Part of a small language model's weights.
Size: width 384, 6 heads of 64, vocabulary 8192, 38.7M parameters.
Each number is 128 + 24 x the weight over its row's rms, rounded and kept within 0 to 255. Layers, rows and columns count from 0. Numbers have three digits each. The size before them is the row's rms in percent of the matrix's.

# up: layer 5 MLP up, 2048x384, rms 0.0959, rows 987-1032, columns 288-383
# down: layer 5 MLP down (transposed), 2048x384, rms 0.0913, rows 987-1032, columns 288-383
# gate: layer 5 MLP gate, 2048x384, rms 0.0973, rows 988-1033, columns 288-383
up987 104:093118095125102139143099135147156074093090161123117121131108144151123147108113108104115132174123174133105118125144145152138144135114158164089141141119097129121145123102129122110127178161137129107109119136109144120151101134132124181141186104123138118131129125171124151090121111128148117128
down987 101:133086153148143144118154148135122087128092163111083097108141160135151154122084103104124141155141141097117117130096156134082118178115156131115165152160097105138134105162112126107121100199133154098108102108112114141132093119137147120110163120159147157108084083138130154127097118118077126139
gate988 100:088157113105109135093120148133127178177119148124116121154164136177138113116127126096115131085149135131156088153152121145155127107102172139140130127104131111132122135147118128167144107100131133127127149082115151079122123105148074159139145114110141083143124141106116193141168157129120094164
up988 105:135128083137134129117086124127127153105123140095121123163164107163120159100121147122136160083114137127120129132133148138168117082151154123148123145104129131153170107149130162144173081119174150118143098092138150128139146119139073146150109152086160109141153094110124131120068134101088113148
down988 099:070131167114139141163157146148129103164137147147115129140134103102162126147137082088144094119150121117179162156114092160076086135099117114174150080137154133109092141130128139131085135112159100117131130142118106118117110133166125078099098154115105113106110133155088124129146153179091134092
gate989 103:082130157108181127137137131123123136123137110122183168107131142166126119139117092136160152126153133134146085130112166122137134141138181088080142104143138120123135111136169133122126134129125089137156103115107087100138144121148152105125126156108061137161104148131141140156122166124107136133
up989 095:140117116157123123135126117142111146138114097086133137145116104097141110145117129125118134148131147100093126114131164101142120141167133161153105129171148172165107119146167130117127183169162116116113131161160117115157148131087103130133202143151139122115100170144136168136124127113138141137
down989 103:113137101125115125115146136111091148123096132151074143095121134100101131127119107134137122096133124123140152132156142199167146104145151164137152130103121106151128153105136129154147168118148149120108093164045126148153122133152155128107133133118133094124094143099134127135122124131149116109
gate990 101:089151146145129145102092123130145167130105153154133104138120122151134113121086122181156109092102135082080092114115097190147129141137159118104130151133144157176140116145136129127125146161136169109154132076130138123128120080110112170110104090157143158135127123135098124133099111094136116125
up990 107:154043110109150128103086138147082091096143117156149134077114118136116119176147137133139142150134110111127143127136090129125144164103138141142110139144120117155149119141093127100112146119124118154156108078151118152135107148123147134158167128117084106116144116137146155163104139136123127168
down990 104:125126117137115105118127135089145164109188107112105109118133131145101138149144137079142107152099117068083098095090097142124137094115110137074117113151136160153140118171144106126130074163153142124153120133102088093163099129122161089139111137118121119085148102108071173135132125127136180132
gate991 095:092169107095132142120137114161130103098089118143081139155118132158136131083101115119119103116148136088163132127132110102098152159136133119108158131107141095142147108105112099149185145124098147117108093098105139149143113159147130132126146156112141130107158142137126118086060134158145109084
up991 095:145073140138127134141139133104135112111114137149138178191115115133185199116193147149119096128119130108124132082108120132129123173145106145103115132137132153099130146128142168137100128134082123127137137122140119150096156125125145145153103117113151133131140100140091141161175127131160134177
down991 098:083160133132116127117145144112155084108141114104081107141154142162108111108135133127127112090112133128129130094154139183121123159127125123121133143086073152068074144149167172120131092114122133109153123148132098161113129171132098118149139119106128094111136084159177116176138129187130142142
gate992 096:124094130087143089143144147119137130165098167095130078123157141140135117155143165154129101121141135107124141135114153158138121105131159080147152140144099121171117148141160132142185125150121158126132152123105157114130137142116145171155097152154120095143118138106124147151141111119138095165
up992 098:119139107165133131124083140111171113113145135107117143114126126135166139112127138138127158143135135164153128116143143115144168127141172132112133133164181145131082100141104140098127123121128110095146100103151123154110112142125102127090163083113115147143120141137146135109139131182103163120
down992 102:099119146130115142155143080108122106110120128137122169145163110157144131107104117165143112162134100106179101141160131120119109174104111123075154063136084118115114116118123149158129105142151134157120141140093126154135137148139165120100139102097131152125132078102122151151117130152145198141
gate993 101:125127124137111150156150125143123134124168101100128101107116160123114115110092126056075124124135099136140113057120152162137114129083133169123130154110152139149165123133137130115093158130158134126146142145097133117120177159162126093157163140145132094112155122126129101161135150146113141107
up993 099:140155102129142125143124122109144095132170112152125166098108070141130101111141114135105145129098088138140092126135157157118094137098123097146125131158095165163093142151105140153113135125126120110084151148165124155157152121121157132109145160164136099152122095129175115143118131115087111127
down993 101:177117074161147124172143106113113130154167096110098125137132145117140110111127109120100103131116128160131140093079110144164080179125168144161114133135100104110160161116141130158121135139158170123091159088167134115127158123148144144147131120176104102153153156121133109134108119107120119125
gate994 098:150118138140128102073142171144113149126161149131123150099121119138129136126132134146078099111107101124085101122101153140146132116155105111152107131114117139091104099144136179134119132077156124120110155067155156096105097159130107113130142073143143138091165127114182119055140124138134133165
up994 100:127140139109157106164141167125135110166151077148118107121132138144146125122123148170150114114138142132102158098134119097120108126094136133117155138145114092123138130106132130147154142126126141109132153092098130138141173125107117113079156110156151122141113100144132110141127126105119094115
down994 103:141107160184121164114173132109123124114134130149129149100113136098151147102132157131120146147131115100133128125105142152126080169179136097148142135146115118090100108133137139128127110117127125104103159107131113119133164133125139158158145132104155121096118150114087111095131111168136115114
gate995 102:078126122142155140127130124155144114091128159119157148090128135173119160127141132158168120116100113150091094130090164094135149105099122119120091133115121150122140153129110131096150123081120166088152120137151121111143094071157089123098103101166131132109128137081102095125150116112156126141
up995 093:162116145126140087099133109135074131134105102131116113134116092113123089096104102084059156105115151162155146152161129124122115117130132104165158109132134139119147095116143131131128160137139128102074137109098146136104166155125117103117165109135176131130142129133199150079141143159152153114
down995 098:136142151175147111117156126114108078133118101187122105120135113093140138126097150122190098145143128172143125139099130127109114228138150170096152112115173142132148114133116109153157159126137142163091104118120130162117123122099115120144110182134152128105142143115151131127155120120103095131
gate996 096:125161155120184174103101113136186124124147095117155120111114121119063134141110113153098093135128089108137091141126146119129126173103105143159127155120163128114116114142127122077114145140137175091164137127146086163103155117110147159094125130097125112107134156160122130138137152112102109128
up996 092:070136113100110118154082134122137134166145161142162138123142183137162132099106123132101106135113139164100130131141138133121049128105136119109086169099114154088128164102136173134128081169087153148189096164121112073136147116105161155168116112151073111117100115138143112152149138145126116097
down996 097:117111187092139133126133114090134169151129128116106132125096130157126150150115083097127121124123123108106091132150160144171162132160099153154149116137107134134097135143129097110087090115128136117140104087191125115161121154135157098107140135134100109106133124123129141096158140103073150147
gate997 091:098112112090127106126098141146130154120130135092147134113130181103088082108208130118156160126152139172158134137149090158179147116141144149100108129138091121119107112095100124102140150124117170115164143099133189166147123109085130101115094138123121176150141128148111152127108145146143124148
up997 090:160156133187129148107140113111164097101111109151097107142144072156183136157097128119125120154107090097079130110091135124113113157122124158115127137131148125130169124183116125126106108100153133132105109177142091097121119140159132161100130095120108107157128138088178136127173108144134128099
down997 099:134129104077125148102119158110147124091104155098153144170123127150080135119089126101138128092151162104116103119098145113073105153146129100171134155110153114141144204103175195144149106062133110105144117129106138154100116120135124134125109130173097096126102110126154090140110108118129151116
gate998 098:144169166136107120128129097152094154181120188128138156110129087089125144063085143176115167107112100116169142152111133140138124139149165093090136164121120160127114096129183131108121175129133114118101126135141122107143124116096152133115096140126133129119135114124068106102112084151167137170
up998 104:138116135108112153130087173122144114088130113146138127129101117151145102141138126130131091142116114116139161124142137139127172133115117114133100113129105128107146172094132174172129107117111125130102105127163127124143101161089099121126106131115137124160115111113171172159146133087133137093
down998 100:102136137165128099168124150116109166122120117172120124148098159127143144108145137142121140101115100103116107123161108119180116104141152167137077114153158117151141131138134120132155130097111101144162113079121139130159137167121142126151131092111153147137097100093198152093131155134110106127
gate999 100:145154182074129158109076108081119135131086153125132157114182121153138121124119125168116150111112109132167090117134121111105137148150125117096132133137105104123122149112147161130133144103126141127140093143159150092140132193169150115107111152132103120118137129146107118166092148126109111097
up999 105:112100048124148158157132159166135131149138084136106126168078169127086141148107101147121124107111123096111174123127093144138115125141110128122141108144118189153109120155125114113109111144154121120162170136090132138140098090104147155125154153150101156106126138138127150124146135103140139145
down999 103:087137125092176170163124129177134118111075109146124153118149128105147092123168115126124102109133124129081158139120096122115137118160156098126140169135126118119108129103128137150098128139136149129137137139140105116126124133158093149148169146186148126106135116164077125126100119126129119169
gate1000 110:086139111128163147128131173134126139135179126131142123141155121156131089123160111120102147127117083097114102091132139129090128099184141121120111142093182110125143160094111102101117120134092089126127110108094165171160120087133135119115130095149158101101128148147100096161152125138147113094
up1000 103:108165119172116152150093127090158131119206096120146133111140157107108118107127129125105103140111130160098183138122129128128125127140141154092100120102178118157121134133106128103136113165164130131100110158143152106149142124136107111136146145141124137097115124176108097139141111147115080123
down1000 107:152105095092107153158091138117102150064124185087127129123169106121076147144109148113141105168129154151124120138101138167123125160128187115088145149132117149112145141112179103138111144097147132114141124149176137112145164103123118156145124129104152134126126154100117142125122176155101118093
gate1001 088:121112122120150102158129150131141136144147099137169162128109153142091104125132136109115100110088136079156145106086138160146110087103137087132127159121148118106161076140120128101150161108135116150144150109147111103147183194122184079144084103077123071136146119115098142144131140109122095147
up1001 091:116085140131094159115133133130123124137128119133189086133126119174128153129104089156127100130130120117137131148153132165155111089142134167147092116113117107104111085113086139148079140148145125128135148050138082099122150143134148140128112108137126139120140129147133148095096130156148097167
down1001 092:100154091130108145180122155144090149117134129084128131144121134120156147118127123083137131168110144138104113149142082107111123130086092116147129158093138111156125172112148103138109131131106104163130185118103115121168108148120100110162167095103118157147127084132130166134167120118109145145
gate1002 092:126114120119115111161124163127137131129085081139141143123147131113137139150100127140162094133134124095114141109111137147145120107091164118123149100119096124109129130129157129163076122123132142119154118123154139118142134149132120133129164143081173156091083144075131136184135132145149148136
up1002 091:133106123110169146096153152097121081091095106169098111115148114127120147161092113107137097126140100112150121151106136161122099109119162131151152122161114120085094160143130154107099098126081099156125131093117118124180102119109161110081160127117149121116079110143089160150102105108136114148
down1002 094:176136112155121135130135121142142118132161131077183122137114141122115113162112148127118178175118160137080129147149115111117128128154107150145114119144119146154130114129132148160133111143159059170126100158159150112127162137142090127112117140133142111140157115133087125105115162168150133136
gate1003 101:128135169100143129080128105136149140106108130117148123126120128089140137157142133162128103149120081095159142106117147088174131172148138092133132147167166090115072148140092158116157147122084123101095122092165115072128115131177126167128146130099136146123149159127112107109124179109121113121
up1003 101:124105114099145113143123106089107147084129157130137128139115153118128140103112116073131124099160122143120146140140106128114163084141132150134105128124145115092116096129146142141194095122145100141165134152140124139130175095092093130129129053142104110117107096107141136152121117142154140145
down1003 100:111127125105071155163093090130134099164100096133131145173186148096154126175133095135122089097134155126111160131090123123106140110122090137128152148161106143141095075091128111084159094129139125177134139140106145130098136153140125114145147150174171113115130120114090139141134087070118133132
gate1004 093:103127162098115176080093097122129111115135136130093151123133131113137153119193147114155147175122089132134124127098126120116126137102147146130139122152137121159148130101141079097156114163126093134168150152177099107155119147121142126131130124120128122117132105142117154139131117110141142117
up1004 094:143150157129091176086088128111162097122112127154127054110145112149133155110170095133128149146146125119115137142094140110132150120109114159144120152148177129168127127122125086087111122144146083125147154139150111103123091145123119116133106143094117124114089103140124137157107133145132126096
down1004 100:083141180118102112116128122078131123137099116131132110135161087105073107119132128074113170190123075148083154117130180118145128131174105144114125098160113134142149106087159092139143141064119147140194157109122127098114084127123145113133136155089127085131104145139167146134134136116121116127
gate1005 094:121144161094152127073120150118114139149130116160095126146131140080172149121171158118175112126152130109113131174130161112184151084133138131144160125122137132098183134101138113118129145158091087133060126106115154110169127151156145105134130134162076118140132130113125119182073171130116138153
up1005 100:113121182112135157100058112100143118148159181126117101166127141155150121090160103106128121132154149099102164175149135114154131087139114121111134164138122108119140114082118121129137156139124147121094147108147132137134128173149116109153164142170095160117113122130106120126060155125119127144
down1005 097:047130110147155129119144118088115122143123159093076086129131115061083129100133108124136122166159162110082169158089130119091125123137137132132154158142147107123174155152121117120123137124105127117140118158126115151131134122119123125119162157123137143140117117151153129113129103127154096094
gate1006 098:201109113130157102106144137123133155144093163166095123169119130110102156135133217156093143115119121108115141148119190169147123158163108098115113107106150138154117145133124136090102146126109115118139102156143123148081131128061163138147153135156114063095159131128115097144127106104114139121
up1006 097:139151106121136140133170132092133098076132107153086146120136137097113145120133118105126106118132124139136166131102117105125125108132141116122134146129090144107138117114109133157174169124149166148118117168109150097140151117107133158122126114105143108164118116115160152125137138163143137084
down1006 097:086148089147146154143113115114085096147139144117117102178168072128156129131127111094137179159097132147167093094153134121146139143112119107139165148123149110135109130100145117152134170125161086125122118104125078097162182145145123119131092123126129143141085107167152139157127138122115177143
gate1007 096:124109092148151122188128109129087154106070144194110152130137140132146110158186107089132111154147132093156101146105099148113133135177138134177128136145116115103156148137071128148133134142149104137182168145117115149099088167158097149157156140123120172125137125087117175111111153139149117097
up1007 105:129134135120113148112137138148149107101072152133150142106158147103144086132052117112101144125127140118127152143154086115145143172129130116131132199115104127117076127168174162132125171091138127149179118107116150097172127113156122139125116146121100147155076173123148101118112107118152144168
down1007 104:159162121091136124117144128098114115092124147173122078101176120117141099138143156141081129130113134088091123112115097105128115132148087134127133131164129142140143139082132100132139130163098083132137139108151133136103115119140143146123105116096096163156112181150097145111106152136168143139
gate1008 094:132144150122163153108156150126115122139151137166144141094152136092124106119173151192129163169133116111141123099129134134105112115138160145107160138149112165145095094138115128154055139156100161150142141090153104134134133152145112129167146140107097164104150151171096170102134140131157142139
up1008 099:125113173137130161112133094130160117116090156136130155129131134163149114101144089090130163144064092169098095150083127134101072093141155074091126136107097159146142079114105118096104099126095115107088185115123109087136101166117125111114156142108143149101102130143112137143160158143156138134
down1008 096:131159095147117139118137171136173108118129149122142162109187070142138092103124135193128139098134124147130089143114118157127160154161146134134146136134105109156122123115136070119083092172144155119127130107098091144142159177151143119110107140145122109145161134105144128138140141106157106128
gate1009 093:092104139087136158100156140090102137151114179175123108114138145132104075121117108158123108138117088124128110112164107111125130169187094109106109162089108130087168136143147154091094118167103084153181129139152062125134142136143141133152144091124134143155142163145182124131155111136084095168
up1009 094:113143183122156131158098119082087130122165163151141136153122153115138157123123177150136089098106134111122112135140098161151132099127128107129133155128117131087156136107135110112077084122146107114109119164162151120108160150107138149109110146095100137109147097153125154088174125123120100108
down1009 097:114147109113127164144135184136107125139165098099080102119114132150133148134080141119106111119167126165145159129139108134088128113128130118083097117121116113130138104096109147134132072107172096100132129114148144158144113158084119160108099110131075144128123107134133126116101171163099142156
gate1010 102:128131145139162109133167123128101143129131130130132139140129151085107140134125132130129126121130174113135117169155099108105145130075107091125117081116101120139149163129163116141140081108166140135128117141161081137139099111104106146158126150126113133142121122123165143080144158168139134125
up1010 102:128120124125104151116101120116110120144128123127156134082100118150134120094088099165125122134103117092120136124128146089154121159123112126132125158122159113164123133175094153118178106105114152162125135148080152131164127141149127112112136076142112164126168162126130109164112102136145134142
down1010 104:116129078126140193138158102147121116135151124114097110112147142113155079132152147127146076134135118084172116081122139133130149132161178125113097144095137144147149142132134154154140083135190119134157113104108103105128114134158179154106188110174110100118151111129127131092132115137144086099
gate1011 100:139143126127124144162125141169168131147154103136147120143116099120149169150113121135100111141094147087102135106174144153154165125127136127124113151161095122144131147148156120120126127168110116089149104115170095113102082105116122097120132163101124097115162116110143134130119119177152111144
up1011 096:150143108118094116128132098140103156116118121120113092160139137181107106119143140112115156105069168140101134134163152183138155136087103152169090100111128114181141106120144165156151117135118113135138164109128174096136127140116126109136145068102140132132115114084123161107153118177128135107
down1011 100:125089091137108132124109088154106091132140119099149140107155116139147099120152161108118147148137105153107119151155143101129121154147149126164121082126172185133135119102151149161112131128156144187138129149126119116126132166159130134158071123147133150124134065136139083149126133124123161118
gate1012 109:118147105126138090132127107126113143104092162161161108129096135094121122143137103112118114167149145129084126153143157130165085162124126134132123113128131162143136130171154170107134140124084141134125125175099095155104149141155150108144125118115099131154154128125091145116156135097101131109
up1012 110:130126092066133109158137154149156146154118143136121143135164131122088079117126161123145120100085171120159091129161071068150105093126165129124133140131120125145123131100155120173117156110151108140135170103150150101162112162111163132120118095116142164141133098141148129156123115140114119107
down1012 106:149135126129139169162118141141106124149101146120130135144064110137136114133103142129150100131048146147124133097136123153164165088131136134140157138130097152137121144105133088141133125122098129154115133142161135136140128169114164126113133147192098096177133101156129150126145118109114149121
gate1013 103:132141131108108132128136105130136134118094113128119143140129140128111124099132127160145150150127108130093157128118177122115106075162137133114119122117136128151139137132141160120108126132120118166131124138128134065165123136141137152118143090152159164171131130102113093161144160124051114136
up1013 113:106107123142056147107131111153143140141105152123131119119130123131129122150124098157117103152157062088150134121130142147098109089129194156120088157154165167151079107138139125084155161161145117163125118136177117101131099169103103121148127154101122141117130137111109143113129146140118111135
down1013 101:107152155113102142138110094118150143124140100148129126162130138151090134096137121131105153097145144136139142119176131141113116098161127139109109122170136119107172056109131118144134121125119147133118142137151126166138089086170107121145076105129134166146123148086149113130129107117106100140
gate1014 126:124131118107166122133137128110105136148144174137150122147084140085147120105124086128134122104138118100084152121157161148110120120135132169099130149122135125068115116102141139144150079096150133142129109074151139135139151178107149128145121105103141122142129114132132115140148110128118146123
up1014 127:119054155097129126122120148125115142105127071127124144141094117162098132094136149122129146112153121071150065129135152112125070144141153131088142094102106105106079096093139151138150131128119121168057123106137135118127144162122150173134134115132108107155107114155160146162132159119131163147
down1014 108:127129141136146102151133131149091135116154132148142126127114121076140119116120153124142166129130062152115168160119096168171150151147129168117092130141114157161110178137134151129132136152096144141147146149119170116173108125123142146104178094112102168122142110107118114112140114154148138125
gate1015 096:131103119128126127128126183117100130120104064135173103137134105117090124159086106128116139142120129111113145121102123182131135138104151123170136112128123123140103132121118110139098130164139140109141144099187073100084095138095114119141116163105139135089144132082131134088149119091139141078
up1015 100:156135120107119108141154131148141110102126105160160109157123120098094119140039120178130164137144126057081161137121153131111118160178099127143149135120132144140104121176146139137132175148142166169148133137161125136140148133079118128116099149176116127135117075120105113098124136103167123084
down1015 098:133087142101186138140157150166156135131133162113110133120165128165154134127121136118082137148127135147168136124104142159106144168138141088144125120116136181126124124111141102132071127102130111123155121156101137142133134108116122104096121126130116172136134127127144126124147159142129128180
gate1016 088:154126166128137134139116124102121103123129108108085120113128149107152167141139124124105134115192127135137119092158145099135150166098117149125138133133084126072116119131115111143108114143101145117145157096079095122131106100148129128095147119117110133149130122162093102114094096128137138161
up1016 092:090119145168146121148101114106078140099111096122128112152144130118098100131166114151138054123127087176128115113089116142127158150104065156120148120116084142139137096114136124123143143157132162103113137124135164135148114148145140117115125131129109075111121151158092100134166141123133122179
down1016 095:089137093140135128145134125096136150095134149116125100167105120113090095107123146106099125142099101125044156119081117105126145167107121163109095143108131181116151120092136099115123152155129150157138105141137128115157130171089107108089135115168129128138089128178131135132134140129116166160
gate1017 099:128138119153138150121141122125137128068128153139082094103126118150142149120115166114097139182079077112151151111117111115134105097158121167121111133104163148165125101114118124129132130149095121134122075135134117112104157111128108102132135126149124142117138096100158145082103170157107145102
up1017 093:181117108085130091141169169108131176105124151142144133137084127103113161093123155130111151104103144135133110109134147151122090155155121116128150100134088139134087149114138063140151116120132163098096147129163124129139132088106141118133127102124124115094157149132142079076189117127148095138
down1017 101:125117127097120138110110124145133164120114167148147115148090140142103177127131127121152117114140134128092113167149092124105125106137090140130157134145097166122103201129119131144113138124158129104095164086152174162174179112092148130165127135121128115120135136134126188153147118110160144098
gate1018 097:093136131143131112139133101108112126138149105139142138060110119097151142111164093150146074156141137130122105088114101104111136119087098157132122109138148144141118138115119182119129099134139114112165143091159111165160125123141141121127108126176102134119116135114075124118146157142156118130
up1018 099:164157139150110107117130105144144106143122128142111132089095122130167139137125087166123123083089141128106140100153135117149137124110124144162095091149148148152109095116142168079142093120109121108151152136078118156146076130135133112100083125149121140119108136150103166118152160165136115126
down1018 097:122149104136088121119116120104089128126139146100162110145103133119111123107147084136152187094123136109104138112153146118140128161097115161105101144138171147130125195161130155141116136130096138115158123128108144117107130083081130167143102107096106162116113076130167104064102159133135130135
gate1019 098:108147104144119153118133132177129114119173110164145144128138112140095136119108144115165110154115098099090090085106125106115171131153120164107152097093122115108152112132128143128163114145143127158143088128072137147147152130142119088114132144155166069110137129181095112139137135136132131137
up1019 099:153139135148117127151119120075170158155111114128158130138122120121136139124130051135125130067086138135129150152140119130148129105094159118161072169147142118122128127146124122106114118175095073117115115128176146156086132152121125156143097105114145161177143140107137102129122120147128118148
down1019 099:147132111091130114135121154106087141145166123129080154159148113135148133147130111158105139112129117102105122108159118147132164113141140115141133105146141142108148084159115153114159170134124115183097162089131140100110123139110124137130143096147082163146145108120157111130098123110135110154
gate1020 089:112110127114162155137151104112147098103167134112084096129146100108143113142104149109149121158081121116097146120153120119139108125165070169129115127139117105151095111142130114137121118136128118134111119122154150144126138135160087099172135152140106116104147113163135093131074118113119137118
up1020 091:130172107146072092107084138114132128145113152139122149130123135124127165119126113155146102101188148157141132128103129089106141093083167117135089122101173141162145122119101122109135107117101128135141171127126117126105129117130139142124109158124170157121162108084147152090155117105139100131
down1020 096:142104165181116123087132135106159155115117131134094136150106146136115100102114100132152173137149123109157146114112142146164124147104155103123189106098097179118144132123105126122130151157143125130142107132132101097155107102100117153111155103106138158093140107142111120175147156161169126092
gate1021 099:063148125133115132127102125145117120106130086161111114118095127111175152108134120104155118160119108146155146075136131097132180113061100131114125113123127156162117135104154178154130148117133063167140113103132102097140130106138149113129139123102109125127156126141135075118110126153114093149
up1021 096:140146106136101091124170140106112120140131136123154138156168134134128103151083113146110171129172119120091108132153143128113136139176151111172112115108093095093131111161112075165134119181113171116145152131151144142169129137109141173101161103124196125110107133129181116124112155110177123117
down1021 102:126101135113103122107149117114168112171138098165103140124123146149108142137111138139131152162114138144152135154134121134140145112133088109114150116154184123088143108149093155109145123158140182140127120140143135133151165130114158117167094120107121141097107134096141143121141122135186165097
gate1022 104:130145130091180150136133136085135166128124150163101141151113103092114136118113126147133104059110139116133125193112123118189120108114140127094147100137106137160142139113140139130125081109144134157131136151132128106112109154171098097110152125082108138143119130143102135138123119117125141115
up1022 106:123130152117113118107131133143160122163120136115125104102164126099160123136142130119089153139105136128105136120114146144089131148126142105121052080123126159077110136151151071105152151171136131115141124153134110134148131139137133107160098135158121139147130159102111130065123070106114141132
down1022 106:115132110131163111090169108097122114179147134146139185147132118097128142129149113139109137119087119105124143149132086106095129122090152098135075114146122146140126135148078115098136170138085136167137124172157133128133153145094129106098126141128118139114144124125163090126136102114114136149
gate1023 106:131127124115131137122102135153130148140151168166138105127179131129156141096095112134084097109096096137134115125166149168120155110130133123120096110113102124128178099153151104167145150104115139133145118129134147136131167105124112127127178146137108107132094109122137150124080142160138136172
up1023 107:148145161116127117154134133152153095057154106121143126106109118091147118136127153121125122156135141104129108145104119073130099171122151118131162127142118114121092127076138126079115109138127132164115138154143149126120162112110155130130067090131144175117134173145111139123164126120110124103
down1023 103:132127101120161133110141112131119136136116092130129104119114121103133125090116165127142140151072137144104154118159159112144091108156095131103114114101170149134125196129077155183166161162179115112114111137137146128156155122104106118118142154079075144133119145161122162133143160138145165138
gate1024 097:120112132182069144128152124094134130140137125150144133159124095168120119105127152144150126132131124093123152149084114104162090125157112125116106151130128096087099111132159132140090106120124142112139160149137077168143075132115080118153147077125113142141104128137123144063126143112142141111
up1024 101:153098156135099159143140158100127130135097088189152116146130080164115118106166127168187128109160102118127154141142127132145091141104079133121096124164125122129134149165144105143118099114117104119168120155137095171143087151108083127165174081151110098132146145147163117143128131084129086099
down1024 097:099117132130127132130072114138156151114103137139159170117103154125164144138112132146085120147116124147159152116116123154158106174122125147116151136141108144133133104127147091114130111156141166108192119146168129146093140121114135162132132125104150149159114068130135131138123104114103094148
gate1025 105:143133170081096101122171140111137086106098081113144107145148117137121163167132102151095133149142103109119112101111122104146075141149136120170104169142145127113088127084094069166125139145115130135107144150116104134110127138162162129118149087125146189128120160113130154138134149158132116073
up1025 106:134165126127118148156124114116146115135119105112110117134150100120080114141158157140115141177117098112129127164149122131155113137164107069148141102112139117106114086101121106150102153130118135105107114136121115187092082131172146161160130133108119151127146138139135154116136171102148124093
down1025 107:171108118120100113115152137114113164084152151137121131107168156121120128155122178159113161138122144129145110172118108149127103166148130151112150114141159140158136114084133110180137144166113111092136161149135120141160121076145146129152145107143127121110155121066147102133135133134132082091
gate1026 101:122132115134131131132129144118132128131162107128163138164137158108165120116139169156095078144110158137099110121134145112115124138088164155169131100152111112138122096104150168132108165123119112075156126089155108185105159105134113103125108142122142139093125136143097090124142167147118138083
up1026 103:149123159141079108126147136132135100135128106123113115117115150119124099143133108135147107147141114146137133144116168117120132138101156087089172116118136168156107111138063126091156097109163128155105131142098108090154147152097059154136112142096114127127136126108171159119150119167090125180
down1026 099:120155122116101123130148179150131143144164080111062182123144119134143127114160111114135122098113171148149203135096143153140132110133069125174136134113136114128132138173156142106183123077136109162117163182135112126183136153119148150123119118120102075155114134102128128127090094163109126130
gate1027 102:126164093084116119180125156116150140120103156135152112114106126122162148103121077150132142116125142117123103103125122140135080145095128076108093130174139151105176154143141161134164164107138149132112154125157157138154128098113097148145145128139140101115129148115122125121110153134139097153
up1027 098:094142131088102110186143144098128110122142069107133147125094154123153178114114121156144110108160166115124133147082119127118121124158134130140141149129103093131151101080151138112137166136131134112131145084128075124181117110085130083133117116131129150090108097116084126128095124115097135125
down1027 101:159131095075107150122086126149121172124147145089122141099105142154120122104160114104124157143081123110122129132161117115136145135098115141113112122102137135159114154121112176123102139123148101131150108147127133172156103151160106094130115120124132082170112111121175148096116157144164126117
gate1028 100:129115141105118076135172099090126109134159159160189156117133148174157133104144135125111123120127133167159117148159128133156158087150144141106122086111106128168140126089166100091122182106119120141131114109105136160135132150111144116121130113180104150144118124137098096137109121109097133134
up1028 101:143097113130178125144153104133084096153148172154164136117124134151103131146188189159118112144107131166135158169107096139131131120104119126148120115124118095147112132118132129164151134108113146164150090097106094137105148151175127065105115149125136163127176127130147149123124136151087100145
down1028 106:093139062146167113141166137098133107120128153090131143124110114140145127121132125112137133133167150092130163120133089149111135092155135113125132115125115101068136154135167135127172180108128149133108159083122165127146140142105132158158146125131110130111156123122125110127162126085095076120
gate1029 095:135093085116135117095108130101127139117121133106127109082100127118163150119132158164102132116145106096157103138162112132131148125171134128181154127139150086121120138155133149132133100123117133150112119101148148119129104152111123154123120119132136136078096140114106173139129101090154103136
up1029 104:135147125128120081126181102141147119166131102115155116144132096125092135123136133146111124139148142127152117121144065142081138109100171127141176096124140154144108134104129148113121136123117147137169127136160105110146099141132117111136120134095146123159171120126126159121170144106184137136
down1029 102:132101106156127146149119108151127103114134126165131158141164150104119100100165144131146133138099123118149160121122146130137102132128146167184134125179140131130104149122166125091138160148126114195149141119105173132137122136136108160099097180102083099111114080107081094158151136149110139129
gate1030 092:113099154141183127091170123115116136139145114160119111115117094139105091123087134153142106152122124162152146114085114101095072176135151092134132096122113136133163126118083131099129136142127082115101114139137158134131145099086112146083101108128083112149133166143159079164120123146121107116
up1030 094:116142139107149176156169152141148118127096130124161120174109124142172157113102108117130088132134146153107152071105081111117107101150120140143146121119114116117107126134160122156108119104104105141132138103121163148142097152147121135100191111114137141127101086126125128105154124134120111088
down1030 101:145135105099107160191171151131146122139123124129133133148124085149153128138118148111122107099099084174106126066072150153137137107095096138112117130093136137104114087211146163127143155148139090128092117119115134170127121141122133112100113092131103129086127119108143111138116122118119160082
gate1031 101:123092165138116149112142125103103080160120133148129099118089065119145128157167132095137144164143130146186153147127133161111123137132136132139134133124110124138117157128114137115119114134102134129127127119123136121145131117116107167157093086133183124133089160139147165096129124109097142154
up1031 098:147093125106137116119118139109170133091124183153089183132117140139103133137110136162112118109160145125093142129130104102123103146158142112134119122130126121135136181123158112137107081144133151133118164148160190110143177146147112118112214150081129166173102129111112126119130116121101116088
down1031 095:144127159148147139119085109136136096093124158139084084128144101118171109113115133127168077181075155121117114106161111140119140099154141146108094160135129101074118098157135111142123159140158121146117096137130117177120147150131116134081141164128141115172115120140141125077119163128121117165
gate1032 099:144122132121111152157129095101144141109137180117115147154126156138120117058088165123098127151164107121156106124138087133141117151157093085057142115129125133111123152102148114112135168149162138086108148087116150115102185106170126133103101104112094135143136105085145091137154151136154121110
up1032 099:107121139160147153131100150140088144143134078132114102119138103146129148129137124121138189082140109126086112124133136123128123116079146125145110144129161153127145132156124150191110105107110159140160118190159131140112135154143128116129115084161149101166166152160097162120125109095124093172
down1032 100:138148125126140152114152115152067112151120136125128111110114130124157113178108139129089132092134116099082113133121089132122130111165108127119101088102160135158074129118146090114140165115125113098098107129111197124156122115113050134102129104112099128102122107105163130134130107142136149160
gate1033 101:104120124125107099116152134100154117151136139095124158093145142102155172164126113076122134165104176115135113097121122155139129157155105118110109159140181132142135117123140161139080124167113074125087109122112131143127096086143153129099133120145099124126157148068107140102157107151133148114